Part of a small language model's weights.
Training: a variant of Adam for these matrices, 98M tokens.
Each number is 128 + 32 x the weight over its row's rms, rounded and kept within 0 to 255. Layers, rows and columns count from 0. The size above them is the row's rms in percent of the matrix's.

# layer 10 MLP up, 256x96, rms 0.123, rows 58-126, columns 48-95
size [109  99 101 107 103 101  96  89 112 104 103 106  89 103  99 105 106 100 107 103  96  97  90 104 100  99 110  97 101 100 100 109 106 112 121 105 119 102 115 100  95  91 105 100  96  96  91 113  99 105 109  84  97 100  98 100 109  93 114 116 103  86  98 101 101  99  97  99 106]
[[135 133 113 162  99 138 103 101 112 160 138 110 107 179 169  96  88 144  92 174 180 116 167  78 108 176  87 168 125 148 111 142  88  64 160 141 155 106 136  92 184  75 150 136 124 155 163 105]
 [158 147  71  94 106 128  98 170  83 154 143 149 152 148 110 166 163  72 178  97  91 102 134 133 128 176 138 117  92 123 153 108  93 132  95 110 195  94 132  83 134 135  73 138  94 111  92 168]
 [106 146  72 194 151 100 107 123 149 114 149 148 177 162 135 152  68 162  96 168 160 127 143 151 169 166 117 162 102 159 145 167 102  91 139 148 123  81 110 133 133  91 140 101 114 107 159 183]
 [129 144 109 145  90 158 131 135 171 145 112 107 138 163 118  80 132 157 169 109 167 154 208  93 136 134 102 195 151 188 151 141  72  92 113  65 120  85 143 137 124 108 116 130  46 150 157 107]
 [124 184 124  44 118 107 145 158 208 120 110 124 148 148 147  92 119 112 126  95 173  86 150 150 101 157 130 140 133 197 162 184  91 144 112 143 115 104 111  71 159 109  81 116 124  60 125  70]
 [122 163 150  99 104 166  93  82 105 127 159 113 112 111 201 129  95  97 119 137 129 104 123 126 117 139 132 121  70 211 132 167 114 128 166 146 167 119 140 116 149  91 108 149 108 119  92 160]
 [153 205 147  30 101 123 117 165 150 140 126 118 128 109 113 107 147 178 135 154 120 100 132 100 108 140 137 128  91 172 127 142 105 124  56 163 153 113 173 105 187 151 124 104 155 160 133 135]
 [ 90 117 151 102 147 141 106  92  90  71 141 139  75 118 194 109 110 102 173  82 144  76 138 139 124 165 116 125 113 105 126 158 167 140  66 139 161 151 116  87 161 139 135 173 161 151 127 102]
 [146 204 129  79 106 156 118 146 110 145  89 110 119  83 138 118 191 155 197 125 192 114 181 128  97 172 119 141 154 131 124 136 166  97  87 115 134 101 122 147 109 113 142 132 115 116 121 164]
 [125 149  92  76 109 101 127  68 189  59 122 104 157  87  89  87  82 137 144 107 122 130 151 166 129 154 138 100 145 139 197 127 110 129 120 156 126 170 131 112  82 135 128 147 143 152 136 148]
 [ 74 123 117 164 115 255 142 159  91  97 114 151 118 120  95 106 119 161 158  98  87 130 142  82 120 161 107 146 155 142 152 102 129  78  85 129 176 176 130 102 145 110  65 102  93 138 128 168]
 [106 183 151  70 109 211 133 126 168 159 129 158 136 111 115 146 142  78 135 128 133  88 129  80 153 146 131 109 141  96 146 139 168  89 165 100 166 129 167  84 105  99  61 224 130 119 111 152]
 [158  72 100 142 139 163  89 141 188  85 153 150 110  96 110 128 162 123 217 141 203 138 103 118 135 149 148 159 148 111 119 144 186 106 110 132 158 171 148 137 119 142 136 112 157 131  80 151]
 [146 131 134  86 160 180 172 115 125 132  69 115  80 176 198 115 128 149 164 144 165 126 143 152 111 106 143 181 131 100 131  88 121  75  95 129 158 124 123 109 209 128  85 146 164  92 123 105]
 [144 129 118  89 154 174 131 148 100  65 164 172 146 165  81  62  95 180 106 118 159 134 172  92 165  80 171 133 110 135 167 155  87  60 150 129 121  54 146 138  68  90  47  97 162  89 162 158]
 [131 167  63 135 120 139 138  95 121 120 121 142 117 117 116  62 133 105 152 138 172  87 143 123 139 160  94 124 102 187 124 180 111 111 113  72 141 148 175  86 117 122 139 154 173 130  96 164]
 [ 70 124 107 161 142 124 148  75 163 138 186 111  92  99 100 133 145 196 156 154 151  91 141  99 154 188 100 152  55 114 112 108 151 127 141 172 106 153 144 108 130 114  99 142 113 153 174 125]
 [126 136 129 175 142 133 122 115  93 124  98 119 105 187 139 136 125 127  88 153 211 126 187 100 151 111 137 139 116 118 185 134  85 119 140 208 120 115 133  95  95 123 113 196 149 107 192 139]
 [136 196 130  80 186 137 147  79 201 118 149 131  97  97 140  58 155 183 157 120 171 122 131 169 145 158 132 177 108 153 103 122 125 160 167  87 113 148 190 122 181 124 132 142 165 124 118 142]
 [114 159 107 138 130 182 178 164  95 154 151 147 145 111 139 159 125 134  91 138 138  88 133 111  90 135  65 180 113 149 128 147  94 126  95 156 110  55 144 146 121 110 107 154  92  92 144 110]
 [ 77 119 103 157 184 161 103 149 149  83 142  45 123 190 143 105  65  73  86 103 182 106  83 154 139 162 145 139  79 151 126 129  90 108 131 164 136  68 157 174 146  85 151 165  89 117 171 109]
 [133 104  53  95 151 133 118  87 132 148 176 146 128 167 103 143  95 121 129 145 150 101  77 168 183 124 154 103 101 172 131 141  96  69  85 168 139 106  73 121  77 103  91 145  68 142 161 100]
 [ 73 102 149 148 148 219 131 126 151 137  74 153 137 116 138 156 163  97 144 123 155 149 175  27  84 160 142 148 122 127 144 113 116  88 101  99 149 101 102 105 182 147  95 105 143 204 168 157]
 [101 175 112 117 113 154 119 121 115 154 143 167 135 109  75 171  52 126 196 173 142 121 141 128 131 146 153 113 122 138 127 200  86 125 104 172 159 154 121 155 152 139 109 201 118 125 155 130]
 [ 98 118 134 111 160 124 168 154 153 134  96 121  74  74 164 146 175 127 126 140 145  87 114 155 128 140 160 121  74 197 122 158  96  85 154 140 161  81  98 154 141  59  81 187 135  89 167 180]
 [137 181 115 116 201 110 130 146 143 144 130  85 111 137 127  60 156 146 142 133 187 125 118  91 142 102 163 136 128  91 189  96 128 104 168 160 177  77 190 137 112 129 118 156 121 171 173  69]
 [116 139 133  54 130 125 161 106 140 134 178 122 129 108 105  44 161 134 147 144 124 103 101  83 172 117 128 208  93 114 144 122 100 125 124 138 109  97 166 158 103  73  41 151  81 128 118  99]
 [ 74 139  71 136 174  86 148 188  87 109 147 168 173 117 133  84 123 132 137 161 169 169 204  89  98 170 115 134 119 138 110 150 156 152  46 125  80  86 162 131 105 145 140  94  87  78 173  81]
 [114 124 156  83 171 158 202 114 137  77 118 120 162 120  77 115  81 158 167 108 147 132 177 140 187 118 139 163 132 104 120  89 106  94 181 192 133 142 129 116 128 116 103 149  46 118  89  93]
 [107 117 126 111 169 155 157  94 145 108 122 143 111 101  96  77 150 128 121 101 142  62 199  46 104 102 129 127  59 100 107 128 107  99 156 146 100 139 164 114 147 113 138  88 124 150 198 132]
 [109 103 132 170  94 201 121 126  78 125  65 174  89  90 134 102  77 107 101 139 158 143 139  72 150 130 112 159 144 106 174 104 104 109  77 103 136  54 166 134 157 150 105 123  82 104 141  53]
 [129 155  99  96  83 119 147 152 143 110 131 151 128 155 159  87  96 171 124 153 123 122 113 116 199 128 146 112  96 160 135 144  61 115 153 110 165 107 188 167 107  89  89 176 168  84 113 134]
 [138 129 126 119 155 165 148 137 109  82 203 140  93  77 141 102 112 125 150 127 164 137  89 104 120 104 148 218 113 143 148  94 153  68 132 155 169  79 117 169 132 113  98 182 100  65  80 141]
 [ 90 145 138 145 160 130 104 101 144  87 125  83 171  95 144  92 123 129 130 211 103  94 142  94 115 128 138 129 103 186 131 143 101 170  93 163 138  93 126 101 106 120 122 198 150 172 137 111]
 [110 207  93  94  91 160 168 101 121 169  59  85 106 106 145 156 126 134 120 144 184 141 166 143  84 187 127 132 142 137 132 123 152 118  81 172 175  86 118 119 118 126 138  79  99 124  81 121]
 [114 180  63 159 123 134 192 116  90  90  84 189 125 206 147  66 151 146 114 125 140 183 163 116 113 110 129 138  67  66 141 154 102 119 146 171 180 129 128 114 144 136 157 178 149  80 179 121]
 [ 81 121 134 111  89 201 171  70 132 127 153 143 101 125 189 115 170 143 151 104  99 124 142 134 204 139 109 175 106 166 175 129 145 151  87 135 114 123 155  82 117 108 142 136  61 157 177 117]
 [128  84  74 119 141 136 143 137 126 110 127 146 176 165 139 112 134 163 191  98 211 142 119  86  89 183 108 155 107 144 171  83 130 112 133 138 120 121  94 159 195 143 153 103  59  69 157 133]
 [105 149 116 105 122 136 177  81 167 117 153 140 108 173 113 129 204 137 166 162  82  90 132  84  75 133  84 119  99 197 132 137  76 150 138 161 170 112 153 132  97 133  91 130  53  93 121 131]
 [130 196  85 120 179 185 128 154 105 194 128 162 130 116 143 112 122 172 165 129 153  55 135 133 104 109 137 118 100  91 167 120 163  83 173 133 124 154 170 141 148 124 105 192 142 108 125 140]
 [154 110 149 129 162 175 152 116 156 172  86 182 161 162  83 151  71 130 168 184 115  84 148 147 132 149 126 151 129 118 151  75 120 119  58  96 114 102 209 109 120 126 101  95 142  51 135 112]
 [119 236 109 108 120 159 132 125 144 144 189 131 164 133  99 123 133 169 133 195 148 129 108 116 125 119 170 125 112 102 158 171 166 116 111 150 127 124 137  68 123 143 121  83 105 156 186  92]
 [104 118  95 116 174 151 115 159  94  95  94 139  92  80 141 116 176 132 132 125 139 120 104  76 116 215 110 168 106 120 143 130 172 107 122 154 197 168 146 124 121  80 137 173  77 140 157 136]
 [117 126 131 169 189 122 124 120 138 105 106 119 165 101  95 154  94  73 163 140 107 140  99 136 107 211 127 118 159  68 154 193  88  58 156 137 160 196 126 125 142 100 121 163 165 174 139 124]
 [102 148 152  98 101 168  87 124 154 133 141 169 108 134 140 130 137  88  61 163  96  91 114 138 192 163 112  96 123 116 163 118 116 116 147 120 177  65 135 101 109 122 123 155 139 109 144  58]
 [125 105 107 178 181 164 182 139 126 155 149 122 141 167 164 147 163 133 167 119 146 151 133  95 107 162  98 137 140 100  93 123 103 138  85 149 105  97 110 111 140 146 154 166  80 151 177 192]
 [ 64 125 131 155 170 132 168 147 123 139 164 109 142  78 132 148 126 223 148 145  98  86  94  89 125 131 131 137  79 193 106 130  93 138 111  86 106 116 125 159 134 103 157 129  73  46 148 139]
 [128 182 119  54 147 168 166 128 142  92 125 143  88 164 138 106  92 122 169 166 159 159  73  86 151 172 173 182 164 135 153  99 132  88  74 157 170 150 117  65 124 101 105 138 114 120 118 161]
 [133 122 136 118 123 203 122 122  98 143  89 123 157 232 160 148 174 134  87 148 152 133 176 153 127 119 127 149  99 157 128 148 150 156 148 167 121 134 184 102  99 125 100 178 139 102 132 151]
 [ 55 126 139 112 129 143 115 162 140 121 111 148 171 160 109 169 160 126 138 129 123 156 142 113 152 172 139 116  70 131 128 127 165 115 124 120 140 123 150 100  89  98 126 124 108 172 169 191]
 [113 155  76 142 202 163 174 133 167 120 119 141 172 117 134  99  55 164 127 101 148 119 110 192 109 147 112 159  88 173 159  86  87 127 166 122 114 153 126  91 114  94 113 163 135  70 128  98]
 [ 60 137 130 120 123 154 157 129 126 120 126 131 107 155 111 126 126 131 101 134 140 133 109  78 113 127  87 140 117 120 120 119 148 122  86 148 174 112  81  96  98 134 121 148 132  93 182 192]
 [120 162 121  81 198 151 160 139 148 115 181 117 105 174 109 134 134 134 180  83 142 136 163 161 140 165 128 147  53 129 116 203 122  91 126 101 166 116  76 132 174 132 144 159 108 122 147 182]
 [ 73 118 118  93 142 149 186 129 141  44 182  97  93 148  50  76 131 186 127  93 165  88  98 121 149 133  76 125 107 100 132 107 145 101  93  73  87 136 123 147 136 108 133 144  58 127 113 125]
 [ 82 112  70 145 126 116 130 124 159 156  90 119  64 110 134 122 161 169 160 126 172  89 143 100 185 167 119 133 116  85 162 108 128 104  89 153  95  98 190  48 133 118 137 150 110 187 204 139]
 [ 83 197 131  82 131 158 125  98 121  98 150 108 128 120 146 119 161  61 168 140  96 135 136  87 214 166  60 134  74 212 140 125 127 146  86 114 140 132 179 108  83 106  62 153 137 101 134 168]
 [112 120 120 132 175 125 168 141 134  88 144 173  97  73 143 106 187 130 131 131 195 144 120 113 108 150 187 141 140  82 148 141 164  92 157 189 128  86 117 137 130  99  44 165  93  92 106  99]
 [107 124  74 108 156 153 181  98 151 105 154 162  93 141 144 103 160  60  99  55 108  73 143 115  80 145 134 173 131 122 105  64  70 135  64  83  82 139 139 110 145  99  99 193 139 142  86 192]
 [109 119  89 131 189 105 118 138 120 161 141  81 178 135 108  88 152 157  98 153  95 124 151 127 132 179 120 137 126 166 130 136 123 122 129 140 185  57 188 112  83  85 101 151 102 130 137 149]
 [134 153 122 170 129 182 143 120 190 120 112 102  46 188 116  93 160 122  88 105 156 109 101 111 164 132 137 131  76 192 121 150  37 135 149 125 117 113 131 117  77  93 133 139 132  89  98  94]
 [ 60  90  42 135 189 141  88  98 145 124 113 122 185 157 102 185 146 165 170  95 121 137 115 119 126  99  90 153  75 156  83 137 108  99 139 157  84 119  65 114 141  80 123 197 153 122 127 119]
 [134 154 147  92 117 133 178 110 189 132 152 136 130 120 152 134 110 121 117 141 150  62 154 120 164 155  77 107 126 151  44 125 124 128 123 156 100  90 102  85 115 142 131 159 132  94 165 159]
 [ 55 133 130 139 155 143 104 145 120 154 147 159  95 133 123  86 140  96 143 118 225 137 114 132 136 156 132 156 105  97 131 134 130 110 174 122 143  80 122 100 139  95 145 120  76 115  95 144]
 [114 150 130 129 191 208 143 108 133  91 187  79 101 116 116 110  81 161 113 113 157 160  49  89 145 119 158 175 122 152 176 123  85 110 154  94 124 154 142 195  80 122 124 154 144  67 124 103]
 [109 133  89 104 118 159 159 104 109 165 128 114 115 143 117 121  71 122 178 132 104 103  84  97 148 153 108 126 109 127 132 157  81 157 101 158 153 103 155 116 176 157 147 119 116 148 141 146]
 [105 151 153  79 179 121 113  86 175 110 178 110 172 110 127 119 111 130 202 153 186 123 153  61 116 175 134 101 120 131 148 107 134 158  64 193 160 108 115 182 100 104 100 123  75 143  89 119]
 [130 126  65 127  85 175 168 103 142 131 126 133  99 116  62 126 156 123 119  63 101  79  85 110 147 119 132 116 137 172 139 146 131 114 149 118 143 210 187 118  93 133 127 171  91  45  86 175]
 [129 157  90 139 135 126 119 143 150 151  94 134 173 196  80 162  99 164 121 167 172 153 105 108 110 120 203 155  87 127 169 121  91 118 120 140  90 126 105  95 136 135 130 167 140  21  74 154]
 [111 177 133 123 150 122 133 123 146 150 150 125 127 178  49 104  78 131 192  90 126 128 149 131 175 122 142 143 101 132 139 142  95 109  99 154 125 129 176 125  59 115 111 152 143 142 183 112]]
# layer 10 MLP down (transposed), 256x96, rms 0.143, rows 58-126, columns 48-95
size [109 101  93 100 107 108  95  95 123 105 101 108  88 114 100 100 112  95 109 109  95  96  93 119  98 101 110  92 101 100  92 115 105 105 128 102 114 106 119  96  95  90 106 102  95  96  86 122  98  94 103  90 100 101  87  95 103  92 124 120 101  85 100 108  95  95 101 103 107]
[[119  80 114  74  62 177  88  82 119 116 114 136 128 150 106  85 145 142  91 120 101 179  74 109 157  76 138 102 128 112  92  93 178  60 187  96 106 132 125  48 126 128 104 142 136 189 196 174]
 [112  90 111 137 121 120 118 153 146 123 110 140 134 110  84 124 119 151 150 163 147 126 176 131  89  68 113 156 122 138 178 130 112 183 148  90  92 222 172 144 146  66  89 149 101 131 174 127]
 [ 86 134  73 156  62  98 117 111 152 109 185 166 127  79 100 149 121 137 102 155 180 125 137 120 206 147  85 179 153 154 139 113 126 163 117 127 132 125 120  89 136  51 122  28 124 138 183 167]
 [113  90 139 141 101 142  98 114 129 110 121 131 161 113 190  41 135 177 107 176 118 146  84 186 118 160 117 110 165 156 135 109 162  64  93 141 126 101 122 143  87 129 104  89 114 167 124 130]
 [157 158 123 124 137  89 181 105 130 125 157 156 118  92 138  93  48 116 129 137  55 145 145  42 132  95 130 158 185 117  93 139 146 106 188  99 107 109 165 155 125  69 132  91 154 139 125 100]
 [169 119  85 162 139 141 181 151 161 149 105 137 195 126  93 117  51  88 101 163  85 135  95 148 128 170 109  74 112 118 126 100 124  54  84 133 109 139  86 139 133 137  99  97 133 150  82 101]
 [128  62 140 118 130 167 120 103 124 132  98 147 116 128  74 194 119 171 119 197 122 160 131 121 152 157  61 153  83 135 173  90 125 125 201  45 153  92 146 109 141 143 146 144 145  96 111 132]
 [120 108 135 147 132 111 119  82 130 150 136 123 149 168 159 150  89 155 130 151 117  63 107 142 102  86 169  93 110  92 139  74 101 110 109 184 156 139  77 190  63 113  60  93 163 139 115 186]
 [189 119  76 144 112 158 158 148 159 121 133 123 154 193 136 109 171 147  96 103 166 140 137  92 142  97 126 164 112 120 171 120  98 136 110  62 127 170 128 117 145  53 119 112  71 111 103 144]
 [103 139 111 123 140 160 156  96  86 100  70 107 125  82 120 103 168 160 125  77 132 172 152 102 125  71 117 153 126 119 160 128 114 100 194 162  50 133 139 120  93  74 169  84 106 121 118 112]
 [126 164 116 187 148 107 167 184  99 157 165 140 132 125 109 129  85 104  87  68 152  99 143 141 139 134 162 127  91  85 148 137 119 154 113 159 114  86 129 106  94 114 177 136 188 194 129 124]
 [159 119 200 120  96 150 104 103 150 106 111 103  66 120 117  65 145  94  69 137 156 158 123  82 144  85 136 120 106 103  85 176 139 112 164 124  85 132  81  99 147 131 139 162 144 137 131 150]
 [115 155 189 126  97  81 126  91 108 164 155  97 124 183 181 119  99 117  36 155 111  97 151 108 119  87 116 185 122 128 149 146  66 135 151 153 121 101 157 113 183  91  60 134 157 157 155  82]
 [ 69 176 147  51 145  91 114 116 131 100  82 106 133 108  94 139 167 136 158 107 122 181 169 132 178  93  98  95 154 151 140 126 115 118  76 108 144  98 134 138 115  90 104  76 122 104 149 152]
 [143  86 119 147 101 110 142 128 152 135 114 150 159 144 150 181  93  49  70  79 108  87 122 150  89 136 115 158 139 153  90 100 112 156 170 135 141  83 117 137 154 156 111 161 153  95 110  96]
 [103 100  69 140 124 175 108 120  99 153 120 119  68 165 103 157 118 150  74 172 145 134 155 134  90 128 112 127 154 162 127 168 105 141 158 103 112 118 133 109 130 138 183 162 145 178  59  79]
 [112 131 131  97 135 109 145 175 124 109 126 129  75  80 169 102 128 142 131 135 133 143 136 130 116  68 110 135 105  85 153 103  76 110 128  68 122  96  99 119 169 101 104  45 154 117 142 175]
 [113 107 160 142  99 111 108 140 110 126  98 106 151 105  98 139 174 153  92 137  67 136 148 134 138 191  91 131 145 108 116  84 174  85  77  77 137 209 121  96  98 180  66 135 164  79 101 148]
 [150  72 137 123 132 127 117 148 122  92 138 142 197 113 157  93 165 148 135 172 138 170 132 130  82  81 127 119 185  88 135 126 142 140  93 131 136 163 181  25  89 190 136 110 113  77 151 143]
 [135 146  79 132 120 151 105 139 104 155 173  68 154 116 163 197 135 193 119 148 131 187 139 157 113 134 111 128 205 149  92 142 160 116 119 115  54  75 106  76  89 157 152 123 207 153 131  99]
 [115 142 150 111 114 107 114 158 105 153 152 165 107 134 112 145 141 125 129  89 123 135 177 170 115 100 141 105 152 130 140 140 129 102 131 105  94 142 132  15 167 105 179 142 156 125 133 144]
 [112 127  98 132 111 110 143 128 182  84 125 123 127 124  60 120 136  72 101 109 151 141  97 100 125  95 133 143 218 206 106  99 100 117 114  81  90 123 108 145 132  90 129  95  80 123  55 134]
 [ 76 132 118  74 106  90 152 127 123 128 188 136 149 121 166 117 108 120 127 141 123  90  45 109 135  31 151 122 107 135 137 124 173 134 155 115 130 152 148 109 122 221 105 119 121  99 128 106]
 [ 64 160 123 143 148 167  97 136 143 149 146 137 106 104 103 146 155  99 137 197 148 158 130 164 126  88 162 184 113 149 141 159 113 125 127 146 158 126  43  90 136  28 104 128 131 138  87 166]
 [ 97 159 139 208 150 129 126  88 146 155  70 140 115 177 129 125 157 131 119 104 109 113  70 118 122 105 121  84 141 158 126 131 114  98 107  45 151 164  86 191  81 195 152  90 159 105  83 141]
 [ 87 120 104  69 129 148 126 176  95 123  83 120 137  47 165 157 154 147 156 118 109  67 135 128 156 106 163 152 161 129 157 115 123 123 125 101 139 166 170 120 148 102 101  81 130 107 131 191]
 [154 105 110 121  84 151 161 177 126 112 180  77 177 157  96  74 171 110 121 132 124  77 122 165 147  81 121 129 104 121 133 111 177 171 147  92 130 144 172 128 114  87 198  86 126  96 174  95]
 [116 156 160 143 123 140 132 173  74 163 127 133 114 165 126 160 147 160 144 155 130 145  44 120 187 125 180  99 111 167 114 119 119  90 150 184  93  90  96 145 150 125 142 135 174 122 125 106]
 [183 124 126 117  99 126 166  73 124 189 116  83 138 110 126 121 152 168 132  99 185  55 154 148 122 123 139 105 128 124 125 141 160 179 110 122 111 131 110 130 109  95 163  69 135 120 164 161]
 [148 101 154 152  85  97 163 123 170 106 135 113 115 133  57  96 201 121 125 112 169  93  90 113 101 131 159 158 177 104 130 155 116 155 134 132 140 156 146 104  85 158  76 121 182  93  85  63]
 [149 149  89 150 109  89 140 112 135  91 152 163 133 124  71 115 106 139  78 196  69 163 102  95 118 171 134 150 134  95 180 180 137  79 133 103  95 143 127 134 166  73  46 198 154 104  96 161]
 [ 92  87 100 116 139 164  81 109 141 111 129 175 158 156 123 174 161 121 127 121  63 132 180 168 116  60  88 143 106 160  85 185 130 123 181 120 148 117  91  43 115 156 127 147 145 128 131 126]
 [145 111  85 107 114 140 130 174  89 124 140  68 130 107 142 200 149 151 143 127  46 101 110 192 133 109 135  71 202 117  96 145 163 148 146 158 145 155 135 158 139 152 110 152 111  95  91 105]
 [131 122 136  99  88 151 117 194 174  84 170  99 129  92 164 182 177 165  75  76 117 108 111 128 132 146 149 110 138 108  87  86 122 144 167 108 126 127 128 196 170 157 100  67 120 112 132 124]
 [161 160 101 130 130 146 129 143 100 154 153 127 150 149 129  80 152 150  94 133 220 177 110 147 128 141 138 138 154 148 219 145 171 138  72  88 155 125 109 108 117 113 125 144 145 142 106 135]
 [141 130 191 143 129  51  95 124 158 145 155 132 119 128 126 183 144 130 145 116  90 128 117 107 183 172 155 138  87 116 138  63 177 190 158 135 134 125 187 177 144 120 142 109 129 155 119 125]
 [ 62 164 125  87  99 105 148 102 137 111 142 165 145 115 119 171 115 116 161 195 149 143  65 163 103 118  54 139 132 113 146 158 146 141  85 169 138 154 137 153  87 111 135 100  93 188 189 133]
 [117  85 115  49  77 184  60 138 163 128 143  97 120 139 141 160 139  98 121 149 141 126 125 137 143 100 125 128 126 141 131 118 205 107 100 111 118 179 158  76 120  92 134 125 142 161 177 111]
 [114 142  99 144 156 119 139  88 145 121 189 157 155 159  43  85  77 134 210 154  62 150 126 145 127 146 112 117 121 132 148 118  76 149 124 128  90 105 119 114 126  43  45 134 115 106 179 130]
 [ 98 221 164 137 120  98 131 110 111  94 113  93  86 101 120  78  56 141 166 136 134 130 159  97 170 154 123 140  89  84 164 118 149 141 147 132 110 105  97 123 186  97 135 130 135 135 133 134]
 [ 98 182 117 169 191 122 129 156 160 107 134 129 129 165 139 133 116  95 114 122 131 157 117 151 175 115 102 143 144 145  98 177 166 170 108  77 100 107 153 180 125 191 130 160 111 113  72 125]
 [ 90  82 104 155  89 144  93 125 130 185 103 102  84  95 117 115  89 177 196  91 112 136 149 182 160  79 132 131 155 146 115  82 102 118 133 127 163 135 142  83 143 105 167 100 139 111 160 156]
 [144 126 142 128  59  73 129 109 159 144 135 185 114 114 134 148 102 150 118 127 165 139 105 110 162  84 132  96 119 166 112 109 138 156 177 142 118 123 143 179 168 203 118 110 198 129 160 159]
 [136  97 134 109 118 118 114 135 180  84 158 139 102  84 130  81  97 111 116 184 180 124 147 117 144 116  91 136 130 136  75 126 159 114 151 121 134 122 124  68  88  59 125  84 120 106  76  74]
 [124  90  93 204 126  81 128 131 109 162 101  90 155 138 104  94  88 139 167  90  86 134 130 110 133 138 135 104 165 191  98 121 194 129 140 142 104 160 110  90 149  77 174 129 138 168 131  62]
 [102  98 159 181 107 150  62 198 129 102 129 103  88 120 146 138 145 134  93 153 144  95  95 125  97  75 145 123 147  74 174 151 161  90 167 103 103 218 130 128 138 154  95 189 169 143 101  63]
 [111 176 204  86 113 164 138  87 121 142 125 116 112 123  98 173 154 191 129 131  46  93 135  62 129 154 199 146  76  93 115  80 140 135 123 139 110 128 138 106 108 112 103 124 101 228  79 108]
 [120 140  84 100 137 141  96 118 134 122 132  91 122 155 162  76 154  85 130 128 106 171 144 100 144 130 190 149 180 154 132 120 101 102  91 111 143 152  80 109 162  64 123 116  96 111 109 146]
 [108 124 116 129 106 156 133  69  56 161 102 111 111 138 182  91  83 165 125 175 140 145  74 147 117  89 125 108 106  97  94 192 200 119 122 115 102 169 103  85  98 113 142  95 172 167 132  51]
 [121 151 167 125 121  97  95 182  87 161 100 114 138 136 130 133 134 159 131 103 132 111 191 150  99 107 150  94 165 160 159 166 135 101 149 120 156 150 118  48 149 101 128  94 165 124 151 119]
 [137  90 118 152 176 148 162  64 119 121 146 109  89 157 153 149 151 129 130 137 112 151 164 168 120 164 142 158 172 158 133 169 134 174 114 110 114  71 152 141 143  63  82 134 185 173 130  98]
 [133 133 125 159  87 113 101 101 120 137 135  93 111  88 115 153 111 136 164  98  94 143  84 157 118  76 161 112 171 119 123 109 133 131 118 153 123 136 146 147 131 159 138 117 171 138  93  73]
 [189 152 129 114 114  63 128 129 169 137 179 155 161 145 189  62 125  92 118  67 164 119 118  78 126  73 156 190 123 136  98 162 163 122 132  85 102 131 181 109 116  70 150 115 126 160 134  91]
 [128 106 152 170 130 150 120 129  93  95  79 151 135 113 168 203 161 150 165 173 163 135 143 123  69 124 113 177 133 172 170  74 187  97 146 133 184 103 175 109  84  96 101 145 173 109 115 160]
 [143  75 124 139  80 184 185 105 130  95 163 150 123  86 124 163 126  74  96 138 115 105  67  83 134  64 127 163 162 121 144 109 121 105 106  63 108 147 111 161 175  88 111 161  84 170 156 163]
 [180  98 155  81 103 103  97 111  78 130 167  93 128  36 111 114 103 105  96  97 130 111 160 130 123 141 113  55 158 115 136  77 107  75 184 156 104 140 143 173 142 146 134 165 171 176 175 168]
 [ 98  91  81 142  91 133 167 183  97 139 132 123 121 109 130 122 139 105 143 159 146 114  93 170 161  65 117 140 201 100 112 126 115 142 151 136 121 125 144 150  98 123  85  58  64 139 125 135]
 [172 119 147 152  92 120 157 192 183 129  94 129 178 127 188 142 136 166 124 137 171 130 140 150  80 106 195  47 125 102 102 119 179 156 147 153 159  67 142 154 116 108 158 127 139 158 145 144]
 [149 113  92 112 185  89 134 123 119  88 178 156 123 148 188  98 119 135 112 145  90 156 123 168 164  88 114 135 160 166 111 137  99  62 131 132  90  95 134 122 134  69 145 144 163 151  86  82]
 [140  66 124  80 180  97 142 165  87 154 123 106 163 108 162 184 129 156 153 109  94  96 146 108 126  83 131 150 108 106  85 123 152 110 150 177 135 150 114  89  99 187 121 170 123 105 125 121]
 [121 184 203 177 133 139 109 160 109  71  94 144 152 111 158  70 142 104 128 190  74 117 129 112 148 107 103 102 136 166 143 126 152 137 115 116 137 212 152 176 111  66 118 116  76 104 117 180]
 [123 198 102 108  94 102 127  81 164 169 145 128  83  93 134 106 165 121 175 116 175  89 126 142 130 104 131 112 142 124  97 151  98 133 163 149 138 139 105  97 114 130  44 110 173 192  74 168]
 [ 64 125 115 122  90 142 110 112 129 110 148  67 102 119 141 132 123 104 138 126 107 149 136  97 141  76 126 154 178 112 102 130 159 168 127 166 138 175 120  98 159  92 115  54 164 186 124 117]
 [ 92  77  97  85 154 127  71 142 159 131 114 119 174 162 119 144 125 154 149 119  85  91  99  70 158 189 134  86 134 158 111 135 206 133 161 137 134  98  99  64 184 113 130 110 134  94 118 136]
 [118 124 140 167  67 128 143 131 142 128 100 104 197 168 145 131 129 116 126  91 131  98 111 132 120  83  75 168 158 132 134 128 169 172 131 152 119 135 121 170 180 146  99 127 167 163 107 134]
 [184 123 138 142 177 155 115 190 123 143 164 132 114 113 127 188 165 131  65 144 109  75 172 169 144 165 152 162 131 165 121 145 103 176 136 101  98  98  73 132 103  94 208 129 139 144  63 137]
 [114 105 137 128 157 148 128 167 130 177 175  97 121  94 160 145 134 169  51 193 129  82 128 168  71 100 145 127 164 125 150 115 150 135 193 129 100  61  68 117 151 121 156 118 130 145 132 109]
 [110  91  80  55  70 189 108 136 148 110 139 139 134  70 165 155 158 109  83 151 113 102  87 127  83 114 107 129 122 162 102 143 216 148 138  93 126 173 127 129 114 141 133 123  92 114 137 128]
 [ 88 176 126  96 101 113 133 192 105  94 132  81  99 145  94 163  79 115 173  85  97 107 168 140 104  46 125 152 169 131 186 126 148 158 111 115 160 198 160 163 150 136  92 108 166 121 134  86]]